config.yaml
d_model: 192
n_kv_head: 2
positions: "rope"
qk_norm: false
attn_scale: 0.102
parallel_block: true
optimizer: "adamw"
lr: 0.00225
schedule: "wsd"
decay_fraction: 0.292
batch_tokens: 65536
doc_mask: true
dataset: "wikipedia_en"
Each number is 500 + 50 x the weight over its row's rms, rounded and kept within 0 to 999. Layers, rows and columns count from 0. Numbers have three digits each. The size before them is the row's rms in percent of the matrix's.

# layer 4 attention value, 192x192, rms 0.0633, rows 45-95, columns 48-95
095:473453515522474486554375417457495419510525521521516469443482585526438427438558571585518592493483509492520487525499517573465477529516535493589589
092:549571469503486552555485420428507477558440467525538396485533532578532432539565377509534516556467459583505533484505468508538467478449485499598449
102:494361520482470532433471572455499516498532432493413425432470515496503461461559546507561587504454545513565541446517472415497493550527378492433520
105:487498515546554508532548439539495477506577629534591562498502420397448528535521361484520414471501567496520508522583493496564559494457554598464466
085:538498413494531552561581433564515526447579503553523408553530524635514455597569472504493593513414492548504482563485504529562504477444493441585483
094:481474486435476517499493515587513440581451480485435508413510572495596468491431518459442537436526503538539436489492508565461499561571526404498490
105:511458477453496445499510508545502473468520504439489527509483468552471562564466548576473523429552484451492535526473508503485585509466477454428539
097:537424493482463444367362397495505481441481414538518423493503503583478452497520466561508488457493470504504562517478499509401483520548513358509521
099:539504526446522553441522465496517459455517536442483560421521508437601513544515430530524486523488490503540441422514459596524557500547459617545472
109:523497379487528479548561517504505490589519510478471472505539455515455567557463548492506451495547512465391426526489428489620522518501480599511504
102:435487477396447489522428548533511509512471469504503464423491477532442473490502454474453571393484481525564430481479460496470505553542476470567478
094:500535483453434486462433483484503543563503479486624414510456583551528526598471535491554389510456378505510507481485575440532521518578379431489550
093:469458539435546542420431526488480522475444499498501578526475388409494496436458556559560401498540531542495544498473553510447517549519563568486538
102:433492498568577521558588582493484441456553507558460541510521537429588509447624496504475475546594539553464461549538539489489511429492524489595465
097:511498501505490536419617440455505468582454476494479457458512495544539433546582555514499476476481487532502498512521571531566576547495524524514451
090:462517527658421459491524489520464498603439485529572524470517542501580492598455494371460488490485510475540567463502342531551499554509452463420476
109:468512505522578514440667463557487515590496591523474467491499508475545509507508518409495410423446430538514445432426570540520537431481483563435519
107:492552496592534484482434424529529446546523523577514449472511511579521509526549414481503501573584594534575516479478501544446519515550537501559412
103:461563498541475522568394527454505481545529421480524450487510374381513503538559455556479534483510559561474552506433478429527453526427539473461551
111:514586538622465499505504382435537454501454576516408510527481502488409474483541423448463543607546545463408591532499443433546505489462520495426518
114:510468411372508438475553424421490496505531471533444475493501546416430524512496397516466513461470572517573488462380475453460461434442516538545480
087:455606459549575472575536529483452530529524428528554475463526556516502570550456514508474452437602478485483506447543510557443524431517562420501415
094:534504426447538485522561548646529483537536435506472461473535480472472467477458507548455536352476603507479546476519531453479449487520540444495478
110:516451610522568480468537514549542455442470600477476449433507606556452529536468559447479460542509474486468413493562426489499440481457510500602491
093:509495425517547441555437468438460499547548488554467467563509505512485486504547483568555401479470477446389527510465585555488505576457401455427549
105:510573559494582503431470660553469497545457442464504555505533457507571503549475528538513503501598486574485464467423498519487451485441484506572493
094:464504563478381476465471514473475411483457446598494441526429501473510421482604498585471510494567497493563571454455600450523384576542524449568603
102:524442397469467483415410419494554506476495578453562529452534499549456501528442483405553422504528517580554553486349474506491515400490565425556527
102:467532562604543505559609592496545464401520493483355561479535546461524504452516518471493481543499517491387478510532509455566493511452476575340517
107:466469440442452513490496490523546405412475497479474494470506458477560471494516413517535561491555495558445470520449475522430507502486573504353477
099:465569487513560542584445466450512468472438524523472491521499437489525468557520493530488444568492565553452497527500547485377429568470498393364555
092:468497581585480459501540428512480474590506521472495507401529508503486549610576521593445551543520482485552445462553576491536577545418548556518480
099:468531671542416493565546467434462457536480518526570485478466504423463485538485468562475522503515523494600473504574495484483529489513514481567436
097:518480533367456458454526515438476549528450521427491492500476650381520479410474475525517448418472447507548486404497594472468484477481446510455586
097:454435476542520512444438490528562498446586539472509492501510510485489529452476640551507484560483511489452506491570491485617584468446495583424542
090:476495591555542574533473468443512442465553564453458492450548560534506518526475494454613491625469512522474563532481379519435569432478464496510460
106:556478533577522494479410577493476501476438505497475531442521516462495439407448488566502489438570582516506562484544482518449510473537522452540504
084:518495500485397459509515417507487528519354517475416545473503518510509473562506451557459465527518521474598499465540543513394574471575498535572468
097:505448480408532499489487521474487522584527587521449486597478504467473507498500477478526393530489484472463527511462574519540603485503514587556470
107:530489518543513478507578465502492492528509412493565457523526322432498547661504564560509489507468502430446534435494598473549507494416587612493549
102:519472418458497484486529514449538574518466501430490497474532560527489493489459621492561491532540422397474524472479563498440525501475519480527521
099:519487607478532438457466484543518466571425563534530464565498513465539517585494407547496385499422425555548557425413508537412378556437407507557528
116:476494507402492472427490482563511518536489466520426494490492479555525489552521435541532490408540528541539525493585461483501513532512545479477480
104:544596435495438507494542544528476512542491504498530508479491534535443520556527562442460532554568501466539468509462477442604419516498571494499500
097:483482451489571525585619503499512548514534591455445393514520572591547555548530540479492558522443549556497477532527482511535526504412492530532542
102:528504442465580484444567472425456541489508448511572445479484446557403510580501530441463497489456447475509553496455449459602572446477488453483451
103:492440386488435469414502494466498493434464572522489555529515557439438469476519558483478454527531420488536460516465534554548514392489526602562461
103:489420622485513480541402544494467542531522516477528488502505507503525496484582520635486510576504488516571461499525459484462535487467539528564546
084:550487461469504468539502477484511469556498456486548349485568509644515499661590392489479538504440469543461544486451562533576500478409478479485488
088:510593509521480493572511463420513493566483532518577440481488591523436487664544449408512517554524465520557491501513532477591480435439505503505473
093:485491441463461437516499523546471530468536502434539511500545511536522509475493548491474507462500411517536424464469497531609632433497478555445529
# layer 4 attention output (transposed), 192x192, rms 0.0677, rows 45-95, columns 48-95
099:480468517570528541510418501509468500449508534489502463480530512455459599468545495571500473587475513574537449545450472496531496580404443447474510
097:481469454478458452536421486444449444477573585529477431570506522467484514547527472511431476509441495546510426424401476510559548518520552531567580
097:520511675544544534491529455509574525516439482560484584418542510487521484466455502541517516501515467504589482600430431543490510574454442511436491
102:494539552435425527482493537485443540570538463395473476532582527441417491562482536466583560508492494531543523517452521473490492512482504487523485
093:438463454446533531471489523573468505488524535499438511487483528493517409521443473530552468460510521543460489471430506577498556534585519584549533
095:504582492576476498545479526348370434444515553524536423525533465503508558546465482473501491499401477408452495461459496513539460495429504399524562
105:448496459601558470509482573479466477613462415502587467407453513495513486465568488478571568536470486485519535496581375481477389509492430428498475
102:518492462563548479486577428462512492583534479480587536458451483472378545480487568452502531526577488493522509555511539546520440522551522387514476
098:407430517509416568552414539469480552501535513483466495566535510445550485534462502466507504419464545471518498447457484484574522523439491561491545
110:540450475490501447570449496471473410428485537434582494449505565546551551507518453516509461491458581468617498498521425572513520466480505526480477
104:532612530486556517531544470431488498446472467570428514472559481453522567495511505555511493505484446485482494568484424502482574498451471480476563
091:529567474508585612522610519433481516516487494577486427514505521541530554475513486469443549485531530484475442454521478530478527462568547487489486
095:572520499463472516465530490503503619553546425451526441524532470462442514541552510456521476564508410518460509533641597433506468459423523487483455
103:554479488500518466543506501511537547493424561532516528487532508429502520665529567501474373544554423558502508500527580506562468478541554623526534
098:399555599416394522476441570447516510517521499479468423546561529464442458507433488578461496529498461467548526500429557552473464546326602522561562
084:558481500517474459480453528432476438517569467466424491565484574489434418530414526458442527542465560549490512441479609460536451542565511478590508
111:535605536426501495480561524436497528574505488453458498468555480579484504456415479570529490473448466582555494468514573512532504523390473522549470
108:545592429412514532523604518448581512546488530441493501484539469416414518479477506490507515547576500440573485518496572515582511504494486507545509
100:481555650407551488501536503483494471434467488441476517445539439482440510505526547515495476440432437586634530543414461532444522522507546512513458
107:537366456445494461483497453419483501530441462539478594477429514472517541453506485520436548484504553487478497469533517461487516506510481495513449
112:474521512463554489531538452584549575504514542456552579447447517453476567494505502506509548464496444499582482564486456525424434542401427495405475
089:500488414479545593511575479503575551478531527454526505481434408496499421500514511434546377532600554546520574492551567442580419513533523525458565
092:465653549530494493443488537523506465502463557378498478496506496489503521499547573498541551522478513462546528558527542568467492492440553408538493
111:508489510598498431484421514523425461557437532481495413555437539483549571489473473549496549562533512518442478500520501480560541448536404481487483
098:474464431553588500474478469509506465468595494457524560544425622555466416485445511503475508467482535487503522438514469583487395478533542481472472
105:443629517468473436515539519535500370457529515484481396491502496524396437530552484573499433495484517571476491425484524545554528504460495496594470
096:442507546479481623431496437515558577455480513603521589425577500523484589550461538563440508539490468464551503518475520461460537503536548498452478
102:582458457426471533545545463533440476495495552432538481493544442455523648500510546529421504534557471525601435556505564464556508474343476474540525
104:493475543506566449446520479499502484502426537455520596470496560499556457505474526502493454488478520492477570518485473548505544463466501637573425
106:552485561522494551468608450374510522562525569432459489449478476483475585573459535494457465424500464578599523496521580458489569481380561528504440
092:473528562455597484420569536482541523522410502495540450508488489488487582416478523570521411483463405506424487453568485496425558496417514548521456
097:419493586470514503618411511492486415456553490473481408501472503466509478434574418541504528518485563494542521490417427490530422535431474453536571
097:451504542524417544498458493409485556423527446605493476625511573479528515511523430511427514556501476461437467465414465470568444555649530450490577
102:504491535485402560489471503518482557548512536558487478528495445550487570538507525465463488474396480517519456541545502480447473504443527463435480
090:483456529525607441568498516514384516574482439450464483492493610486489493485595527462523558507463534618542526492446507494442421501411450505483333
086:558432498487512529493556532531501497528531477382489445503503432398545522532444449477410402490617606585543517516474575501563536531430485568489494
104:551437519532477483554486438485536438479473524523511565625456477489550551490492647446444482572594481484524510537494536504573429544461506396511535
089:485493500545439520527486581532551490489553508599543437572532475491490560585548467417482539510478526436457458535471536448514478563433467451433542
093:509496391493474508447529549567487481499498481474506485610355515501423470504417445472512573425556544403461526406550543504561392524449481535395457
108:408389571487472484462352493528496432455550478435582494488507514513534443431588418570526521516491491454575517482513438454465407487495508542520533
111:392494524522532526561408551647586500471505558516522409534464498511481434479474438475563514488495521484434483575507484471496376539407434537400527
093:429456371502458529490492424526428546592546458482548531519484500574425474403452463482486515485396428577543560461512551521548462549505462486559508
116:558591593515517472465620510376512508552545500525485514407562443471416555569429506486543537464517450557626517539472491545415546481489508480520423
104:444515534507446513488440515539486431455545575537483457434604543517587506448498445512529549474432564518527518499539522467385553477474528519542494
099:415546460529529531541471602524464502556547477556450406614440465505472421505517495495558469426493498631455488456501481495503490551459472548503558
104:438555512478478566545512458591571526434536534545522496478499546440574457464485486540519485517546517515500528544542542457490402478575499540424581
100:525485370389469442575466473598517559528496525523456523495455602541546495511459462493472514566517531535446456474519566471508478476350454492565438
100:532567565499438479643478508526524404465477489531486513460519541473486505505580462521496513536436507368474495500508453533512552470620440479515552
087:409440525557505465503400472499425411425509569472545451513467561445475522523491479560493513529428469476542498444454444537494408534428503550591577
091:443435502465442491502482501524480502453501567578534511504528475428509542523493469507465456562450495507554486430505475416487405519487491578525631
087:524619394502519479555523553469483544497552515546499538386458554518541464561552495501472455491435614580556506516506483452478464495544407538495514
# layer 4 attention query, 192x192, rms 0.0804, rows 96-185, columns 48-95
094:507489517499546512465492479524483482520481435457524528570499519450502503508543403516504548522488444430462465531531587441397474548477499514559541
117:421512614407495420489475526516499594533453519592408540489356505481459373574523528495509543566522575512559463554558479521563527527515434466487515
092:603439432590541523503507466534544428453564543424640413506627550553461535501462480465517425513561438514423536503491564482458528480447586507470476
102:445525565454462462539504571567542570502427452569369546539417477495524466548559541482468628581497536545608478538513455485524438538568542523516491
112:523376476488407454528437499537508585493556522452564508380517518494530441483521539462512482543449510542566532428408510491491487573455491569436570
099:462490486468504532553500524526468493467380468490546506545476564626464540473563394519523537440466451472456470573555411542531498538509462503519458
125:525450537500454468496624498480561555549578495489554422434464408561527473557438523501488434473444467576430585485503415455483488500436524432465554
136:483487437538535536527481556426461490459615502432574481499492391546515501442466450582499484469478482550419509457467528493546555554513425553479528
106:507508496512424468505482518547524471491573481510433474541572568547433472444509642478519502555500523507468560564432459531396511486503503404594450
111:504418497470538530520449455509508486543512557450509489416498581532459486518560502405476441450456518542437486506524512541425505537415510455490412
095:479474516357508433550545500511451458512572470457415549522554534549474516515493486419541510463472472497569411475506402589563415456480535563551442
099:514539444439471532556508490405480530481485455565539460505446502463562482582475562554450514463566591535456427467546477497448446525557415503548538
099:503412481543427508483534465421520504543588531394539472407502449524563459437604472471495514466538426522507438535455445540537494420521524566481573
102:488409554502469457580453475593560538458609534469520510537523483577492522544530532534553490571452434526446494494568490531567426484485521492597526
116:522505436519526536449539545445441439504429475438548463561527451504581541385415514534595555408535513593477512535534395519471544507544454462510497
123:493403501501457442595512485506572482463555535484534466468539495520484394490598460425500498479448424554495521529438535510514528510476542503530534
115:516528378541407447528596554470553487485548537453622352463605454525537380467497500496518434569439466619478570515459526477503506540468525517431521
149:528387487440502516501430474410471432504477533416548516506557613455522468606501560448556449486488437559571507456415487515476519532374488539451555
121:454477478516528517561549554413452398453466483373563574535591523495442511537458458466454367466506465488544488549540454567532516542480506465510456
107:528602519385475497510624516458492536491486472518533471439449445510548520433447424375558524440464416613461544537517559534451558613508419566456567
118:485449497428443458543549470511523442491512530368546391451583504534552351483441459521456480530488544448588463477545507532542437536401575505467451
106:468476480503476502490576476518540348497425454508545539480625353533522505502498504439526454480441456458448561565498532565540481507442561517522503
104:484406496497470569541514477517554463489496478444564435519523467439433446556534456532455538433559426390483485499485564402491590569529543527581578
105:532549507505588461530490457530508551534534506517435426508601497498483564498524533574539506487523461405432385531559613466465403549491507444506424
112:528600451389505472476579474495539438558558529385494456424580593550493523448512488463471487641460558550579515507420478481502523525385469516506492
117:555572494458496553500619579497500585558414446539543528526447415424493449434394568540472472451497463484429402496543443543512543524599433520535449
108:497506383513495561513428452524539518430453511453499462413484512534532419424467568532488499515521534455414517586558569539432625533487565509507474
102:519534571508537431526421494502461496542426501536490482556572520474488474482533441363553539554548556489502591492474481569426548511505516471477500
110:526453519574448579482454460416439502536436426498536441444492408487580462445421426462524466436495516572529524543572415516466576559573459493445545
098:484529584541551505509399554471524484501483485475485563497465474462465586525590440416536510430433528595527521497554463553449480510490380467414471
101:487474476524531542533538565497449595469527429451533490442455545473543455472655566559512534554496497555502553437528470507400544468498525458518556
104:584542528503536495479560550508533555433509451401481555442449539522457543525536531516508482508573482393476429446549477410411493450513465476533458
095:522550492593547515505409520598521482480437592559463588560553507490517568437506606518479527543520476488456525508481520486523467460528598499437535
100:514424523591441487540451461546512456466491547477551470559466601535399501548496397531505458503533447494531485525544501479495501461464576468512511
126:522551465497531443486632500574536501538482573592512507571527605447489491450436445555428520567464514507517468498419594533669461510563515503565443
101:518464596569569508473464556514569456483453467477433568530600416449548571482474481464489449484500455372480494483417533468491468468485674485445512
100:565506468534509487532476540558547554467578566553505397578422526557528530465466552567459475487534498465415525527484487395440483510594431421498528
115:528374507577497478455434500540536520533618538594446586488474471535509585542521538497612494452540479538440425501464503496467475418519490452425467
106:434425505464425526470519588502486420464492524563581585502459418454537451593446593444509489442450485511384472509446469460571459424525520588486515
101:490509412513470567449484494482522354463635558587518609574608428479602618445433491553446457536500463523567553544506456432463540504481481499495552
110:553566434536490535463493453533522540433524502462519500527511518520504447423463665545576529511598567529441522531492477556511551479562537471422524
099:457469477477504423458456453473551419599496552599429534550522526586485571572488462563508446532542492498443483459519552455548481452475453492482493
101:502512453543499511531479480476492525482590537436565401449448444468461480494550461463537570478515504456525523499455539416434526491484460527521513
105:510521640512514432599411536483450560474530466353526421437505522483562432511483481471475562485498539484513412485516526444506493437420441522464506
101:539537593496495446488474452519557525509526401485533509524506461566515459465451496494494478561546532386535417480495568532551411527554523403540507
105:504580571434501446466604463455469514502431501510509545515384540475447375525463532555485518454371519518463472566556530464583493487525513521502527
099:502484532520495434479531549517472501440479523396499435455506608458493483490460491480508534571594569417465522460510484434513525384500543448547464
096:555567474523502582587445507487544545540590539388548468472515501516480571511516536496461497423488504512450493425470463477497519440531419515530505
096:448474556438508496498503445523512490474533446509477555470485382565485504583502499495541520433551463412575516515410510523530393537503409501513500
105:522527501542470456536560522410404512524430464439492449581463515549448486507500491497553454454480584499526516475540447519460495432463439427516513
108:578637506444400497454550507442480566540462570608506552487554445511529529494385543399510485472437477682479494550592549531466529529521421503481556
108:616606490558546507472429536566537620463586464506455557529491532503457570468515501486518484529602512427505482496471494501481477533543508498442463
108:489490566525488487567445592507504528461414437477567483482496488556494380444577506527472460512497483389529451503487440449513418477490601437536496
109:533570478545527504445559489473484426449483478469496584423580512537539594539512515433596466498563478463475512500562528623554436555489574571505542
104:498523475574533488519533461434460409545445540488505558545465466573485519557470375496536469553558533514458543494605517521488519592452467488427485
097:545449589674457497526455512493498566506413471608567539467337467497462507493603519445513525487531502494435516536489454455419472462588538505492503
108:498520493493459479519502536502454563497366586602587503515336450518488439514504569487532510503450473487402513594550507392452507451581438531516568
105:566515504601603528547562476582536516508656478494442534503516500528551585407559552502550470549523480573435607459500564576498456513488520510404570
103:486405506476489534524425510510480512423478558435503488557399514531477527527558409425459463460496610437509553499599536444422588448450493476513531
105:480431581465486448532465529463578404545485487519455547547441518551499453482543403472498438510393511455592456504534503522514450569455470487465505
116:526485558549552500419481502593552529500513527468467514582501489457543528489415523486495476445540473440367545517613601560403479519529491396460558
108:499544430462536461463565499437456500549478572576489476551394554509497471579392492555540460524561450564499487471470453431470576455427430462466516
099:516538481521544473514496456525518564519484544538545506446414526486513563504504515545515514443474489488378488490460539472445463551553421538533544
093:502471451516513523491435513478485462507534514432475499489444424493449605525378520474444566499560547458474479457570425541511576471487482403469485
121:505444519479496503607463512460545444588533481378497495588515480532484498535452399502473528482541488522577365415594413525554495490442488440442493
111:531526518593570488452536448459506490474508469335461343514457557503551450481486471448533476477451494474509526523585523531559468518498484475490566
098:486514580446567520442493488638512470447503469428476409400466525479495477470476466542487486476495482447466467499505497490501528561542519417498543
102:483525538568483432576454438507412486539495488468487508435550423633523362504484598502558515477508461466485559540465488529431543545484568603459452
103:520431482494503508443511506493489381554496467432426528471545550494597492556468373449545513488530473604513497502518380557554437405433538482438484
114:490531506432446455481476553486480444470534533437541372511574429567530459475474533527465490550496452557563478544497477475531479542421451455481487
090:506416455494476517486401482570514608543538458549521487528462459466519436443510552436494602576575544592487498519402473542499554526491579521432569
112:527528547464527506424501538451510498553458485478496468407535499540479598426574517454504424572398540558541488455562530545479581595489573480534534
115:486467428549560536503448524503468520528556473490478506615472528509531454499467495506572461478605482473547443485555456532490363477503526394511537
099:482574513493521449550536535410499455485510474488628397444534446471462465454496487522455475542447461491587493491505544561546511577497558494591523
095:538539412493507528472457496510543521452548569569579588455451570505547562504512500502545435458517479565470480442485523485471532435487438475458477
117:550447527605526496474432449489518554480478514603465532522452595399563426541483478605455505489485488431529492576492595432416480447510593476495529
099:515517501532530565531560482569540494489429447449436559447462593471484504549436393569492484485534440521499414432495502539571517587477533557452501
103:497579525446528462425493468452485460470620471595520461474509551400583501543567505493423602659535619456532435490386539441522511522527501552566510
110:527478548521449476489443567514503513494485523497504528507526502486547489423379574482523472553458560463478499498593564495450584541574484448577432
110:486477564419485464563434468542474447536467517541523480549482493513353461590490432402572536475479451357590488550455566520469475477514458426590478
092:465524478516456514521452545543518624469537553491475437537491568461554523521532534574481608536536500642456402459483515500508487462496454502370499
109:552516532457581587495466518504520486511573566540506482485607517462535444467518627489494421461460542514495528424429624537489436585505489498496520
102:485514463507417536533520510473471499517461506539557565497430482568490504586484456591475427483604502503505477449525500508551636451515519591490478
092:454509423523515483485423511582640557476487475460508590496382612461518490479515517602486524543458565516482424472476497464421477477570514489541447
114:469496548487485493510546427486433365511505502567440533535509531491433573543469497500465425432400457512480560483520475595567400538451501514499521
101:520493558581560424526460410550494526477553429492482576386479569574490506533571446578546530494565479419504516465457515528507438449520535464518502
109:490566555434490511497522461558523469398464507513634396459552467538529505478532539456513507484572428459513485513553509503553504532501455540544497
102:469436494508448512549552515589508573505397478497582540529529495498471525465535468513460535500502540646575490415542449586496469563538574534516486
095:523499486532565477410603488462499393528485463381450481407505543440522509525453396448564497549559537541438483449542444537494603554472528602510528
103:508487447418518527462524501497481521455580572437538392563505562472455374447468548585453516475465492478515485542387625459496508461478416452570505
# layer 4 attention key, 192x192, rms 0.0783, rows 96-185, columns 48-95
095:484544484560520540559501478471528510436618552469650459508532522506537563420384554480563521532507420513478482442574528500513501442545478526570474
094:496599470478520542489451509539460458428397446552496578570531488415519582492526549602528554517554492519508484539492470459536542516600483443535516
100:471332521489481479547487521496583452562617572447486376566532522516458450520489497544471464447510433507503463463503517583480490435491561463432484
103:489651452459562552427505468510455512442431525509486556466492430462545498501485469454586512542484537520443466532452462494561529600542452513506488
135:556434459518513459510586460540540428517597497515472478458511529546521536563536497583529471453487455436460482498481555452452494339479557569567464
089:485477501565536510552462511546547476606539506427519478550514495528493505524502534533487491456521548484472449509567514527471541505428490529440453
098:510542538489525555470497531585522497510551489417496491557547500518444520396532438542509571540541479473480414507549525451534475487511496491611454
110:538431540544422407550441490449553493544464574442542387490445491486522450528507462503452489468536461542540623520515460529466472478483462476424544
100:470485406490567510451430517532512459484519509432558555504475593518410433484516456510439448554549561528533495541518536477509544489507464455530546
108:476551537409430558563517433479476542534551552505443509459482539541549544468480534480442500477419502527465544564519496583510563465426487478413471
099:535511616425567515583573508494470529508495466506467391449531552607437542546462470433517559463486397497458478511528504562499564442402478457440548
102:447420509483472586456560479544483570566482488485521470491498471555477512502552506474532381523556490571476513530477545468477560439540552453487419
097:511503535579461531445505525505494465561525538531531497534480551532547479401529606652558443467473533462452540597536545492497415580539556458525464
109:478604453509498486569505525444482443447488509477551536430604527452509544529592416502481471562521409501518472413473495492550598555519448507546523
102:531402553557496475436551437515542449571529450595491468561372544545523500509472551515388511460442538467454481547558489514399476489542541498494440
117:559479531469488479471605491523454486463553444544453477437473530522526610509479482509539490526537585437501560457588424485423497487478468530477505
094:561452567476464441499479516455512545558545480439466528549454551491482540509498328452486520505571468565497510430508533529536495469515477514522568
157:532429507469466482537531504582559476528598476491459534500583481575492451588491475568512560465464458436413481570492515523443520470498628536461481
144:470533603481499579553414542428445521467452515466552461596466450467471561477498473469464560491507537539509510520584476539547467584456409461528577
117:586579455516537558447546573546498507466525425446488517450505423548471411479526509596581440433419371480499439534538534517516482497576545506486446
115:399505434426520525607529524577581412441538618480451457489524476581544504539511486384477480447525541540482492561489488453502564502416445502505363
100:484557461589547538443526489502520474467475533526499455509499499561605460634433525388525463415484505463450481532461442458471543539488512515512459
106:414492475534510499527495435496513501548547542478547444526519427399473506522576325512454485511517579439586513454553545434482488489466574602501505
107:630583554487486430444500443485524506454550512508461469492473475551485547544462515546532422490527584514462459528523500503487493580523500482517420
112:497513464445510528572546581507592485426561533460482440471534508492552548467357490372397516491539392522548509546535500523560465503458431547450409
116:573567483459481362475567529466423536591555432536455564502467418563444463538520551500570508475511499458487535511507462483450579523618506504494442
113:472518486523483522479468501604545562530521489453450459422499443575540484486505567494501488469570517522383600504492428455487554554472513517468373
102:517468573530569527445450577489528555537514494552537398508456506461555454562510504484540552609451506519531450453489513510565429506548485598458546
111:486523444516492605471472433435472556630445446514520519487501499519579495460505519485562517485463534560505539552452430458451497483495555460436521
100:444526524507515533389553512455459553456467468539547474504485482524461541522562529564516475529457480494457462526505460498474447529436440494543486
103:476454403606420558483441436454471560546527475462513519532562500500530502461519494451550535561498524562615578588511490475560492480475467538488590
106:506539457498579478457565530514487414453643522445537459538508420581425486411501537484478479435576574521401472450548561519493525456503515508483487
097:531507486587542473404407539565530477429497519488541423570499617509465484478543530514532455614580449487534490485476530510512424548535571496540419
102:503451465458488519541413458462429452504488577400524505520564508463523538541442526475503566504510561498495500536506508496568599462480550448500418
122:638530453470555371541475562494494485504542530485487551461483575472481539479468475574475463465463534435531475403515611460431549508551534556571536
103:523498514557547507425468486551551434479481551518570535516437461400529553550585553402489488504491585483527511452506481546449404507423510565500504
102:508499451481522433427488512572507577569512510444506538426481531467482463453568437640455447519465493457432406511563482491395483527604538495478487
117:527490510483623532441491507594470488536489565518526550486457516541534546537538448646426532524573413536464456504448405527470434517504492449491507
105:431439547464487517431496490511485461549443520513481483470418515486426414547523516497545464522439401448403508420520483595435561404590505480608533
108:492502471543466486578496568456520455447488481420488561508475561448426515401509500485519438580451627470536528501602575474486460479486479432517477
109:516537412568594549444473497574523495547586456439521500418536594478459506415516524438412430568622473494516559551493486486506525435457523499500451
100:484465490453508557465605503539478435495414500530512502519543434462517504530448480535516491513475470512536442492534505518488445541552488466624566
100:537501428594512478448446513517563517384532547524502482486534524437522549471489441502458515524573452462442498475517497497510468433501530595537484
102:428463475407448489535522505448513470449509573398450464430466507490460462398495407501487494508436536534494468480490478526599486516431474470473474
102:554462424485548463491520450543533469506446543515520645469513524384551503520573403455430490544488530495468407478513461368440466548494498502479455
106:475580455518523513485559487457507483447519425468509514507539498558480463476551527486503448487482424426445475501509481471516663465512525530570474
107:483448488503504444530476506558560513493540558593521459479482469551546511450474524475390586462648537524366505439439518494510467458514505534493494
099:449456429470532477467538534502495483524562518394525408451475532494440486425558492552462443486487506507502508530510516565475418527467422497539531
101:517548536482516423497549508565563475468494472563463506514504394465533532629498518480525540500451385479393422439480491510473459523462519481518600
106:397462470449399501525518513391438521522478449451481422519535420592572419452476508404484504433465533537480531551510513511587518504521446493396517
109:551578451510533510483499676474487523440485484485551598534480460544399538486491612499486391567474439493528548561437458521513467573522431411598523
111:643536515535549536418494503530557488477620505468549519540510561427413491439492501502440450515562488463488472453539521448512509503510507557442411
107:469479504548443446483480404500500518461484474547505462551552442506482378483560537444593596474544519492477488544437437438527562520500531563509451
109:627547535623563533462454522514483519448496535525532474517499625471545445558430494460595497482553448515479533434537564540492444515476520503488509
104:535475458575455431474543610425451465534509512483506557517530498528608532534443447496518545526496459506504517493582408495492488563505520483535460
098:584408465580544470476425454552482465577464501503565509485522542429513469507509500492505588578498513533489451405492495475537522477597609573467477
108:469480439470514404412517563508518543571459455471519535465484449478482408480507486548538505577395420461452464453503495463446541512647539561585528
110:633486509637498495551442467523494458513505485484561460454489603515522549495477516502431543527507501561524505514480529531549400589498521466436429
104:369507461510512582433507494490499480530517473419535411501492480524557490471542529571496518493470522471509469419502509420497508527420491535511522
106:473530500444526515541549459423511453447476494553549438512579503495450434487456408526481531515424504522485445496576453453495588612487499532498452
112:504535567570500460462420489525504535531494510619538539565404576513508509555533487560528487579544541460445428488518535459470403542581486481490525
109:538507597463484546506530582488515478478457438477471466563500366551476473392514491538438554442505463438414504505518522577581435451566522453556438
097:598487479577490412526475519469571496502485507489500490411519484476465494542493489438477457616454465476388493473538586520501457451599537509480513
097:470512516515582584476580468497478483479418494449538440453427473514552479473586473505371511509574563457452507444486366526503475534428456433541462
113:358454451436503549541585483402424442516505539439509437530565416555454547528569422488440547509551570534556460542489426466503522529385479465520423
109:488541435491515486518456520481459516471477539490560463508479578533560382416544414530507504389527508482465383526529585521528497485507496491489562
100:564514451597599503475473415478535455519499509533512518468496570449523448525540499518626393507509485409428343483551506517466504466542518458524457
106:562482548536548548532499514590525438458503579531478458559501493525461501568484587386470503507468507568446525520482436620566579524546473496530457
104:481519405479525572543497441523482408538463570520452620533485519527570575499451553390544498466532439510484410455444480532561512438455456495446479
114:454473538391415487583491557402553435451530521399467443470508465513488425515456501503544470536406494501477512624571432531544542544516433417485415
090:504461585517444594545375488558436538627530546492433467457430618445501566553523579537489578554501472488509451483444443518492550486525506531504543
112:564504490549509474486566477438466553498513442516511478422529502483553466540435647508568493522363547556608496535536508530507522584497504501485519
113:486491437539562519461453444524487465592496531429500504534501495510524466511526503375531520538532462511588454476501514489508458534567521542490412
097:522460564497460488470490464415474541473539445493484417485535417503474459538493577461480514460379563540455538541475492559512540621481550472493463
094:536494571452479592537515547448455534475497501463477487480449519477459452442521527536460557460468491436451556608498600543521431396512517438480576
114:464503424544535526480427433535503484492509532455490620531506494442458500410546446544542459523471615482521512438493542408534561514510509553517450
101:528543407464577501494531486481451426555519528400508594499538469419513517473542439470528499428495485515558469480531507453494485542436462532501380
106:543473508607502468477470508549515457429518501505506556464500594370538501417510498504569510515572483456468486414538551517532479455524503534550516
112:527462527502523519468508554416520498418465533506539524557444552487458367481528579511525405552533592575568538530507451527495545503552513488517527
111:509474525434645513431510503477510441525506498531501477577515463401482471613494424490507455576414500405553394456480492471532535500527504547578524
096:493575469536522537492437508568505511459530491438478534448517536539450582453601478556531439517556457493558504474518465461519529522435425507546474
109:527514490475511511509478448504499455454621544527520520448457634466461491420476517558441366544432501481521501551476515594551503519545474445494518
103:528530469485504586468604503536372487522500551452519490562477441459563438538524526494532511419452555478568499506500530488491558485548530469582526
099:491475478489571532474544474575537534453484503490454521480536508486461515507573492469496441510542542531461410505488546468412560424540474563551485
111:495522519459470531508478515469445403507447457529523519513501577467484495527440512462501476488412445431540519455559528610524508458463498397503557
101:574466493539531530484442435544520471522592535519475481569540533506545573545465525492533477552547442528394474490470529510566462430510552468466494
111:489518530513555446473499530502512485476496502427553418451469429470508437573495503459516499431423523457375444548495508489452484478506569425533511
103:507452497505443504596452479486471529584537500554514507513523471549470590566522571499502571536475532622648546559442547504423548515451490501449545
096:511547445604567464564435548477505465486525526506480487490515550521503546503421544376524592466607471579426480445476516591558509503448447532523455
103:447521407514534530491483484457571509483603486409521518410549431494444512418469418525328485500485470398481534541547491440535621517466510552581477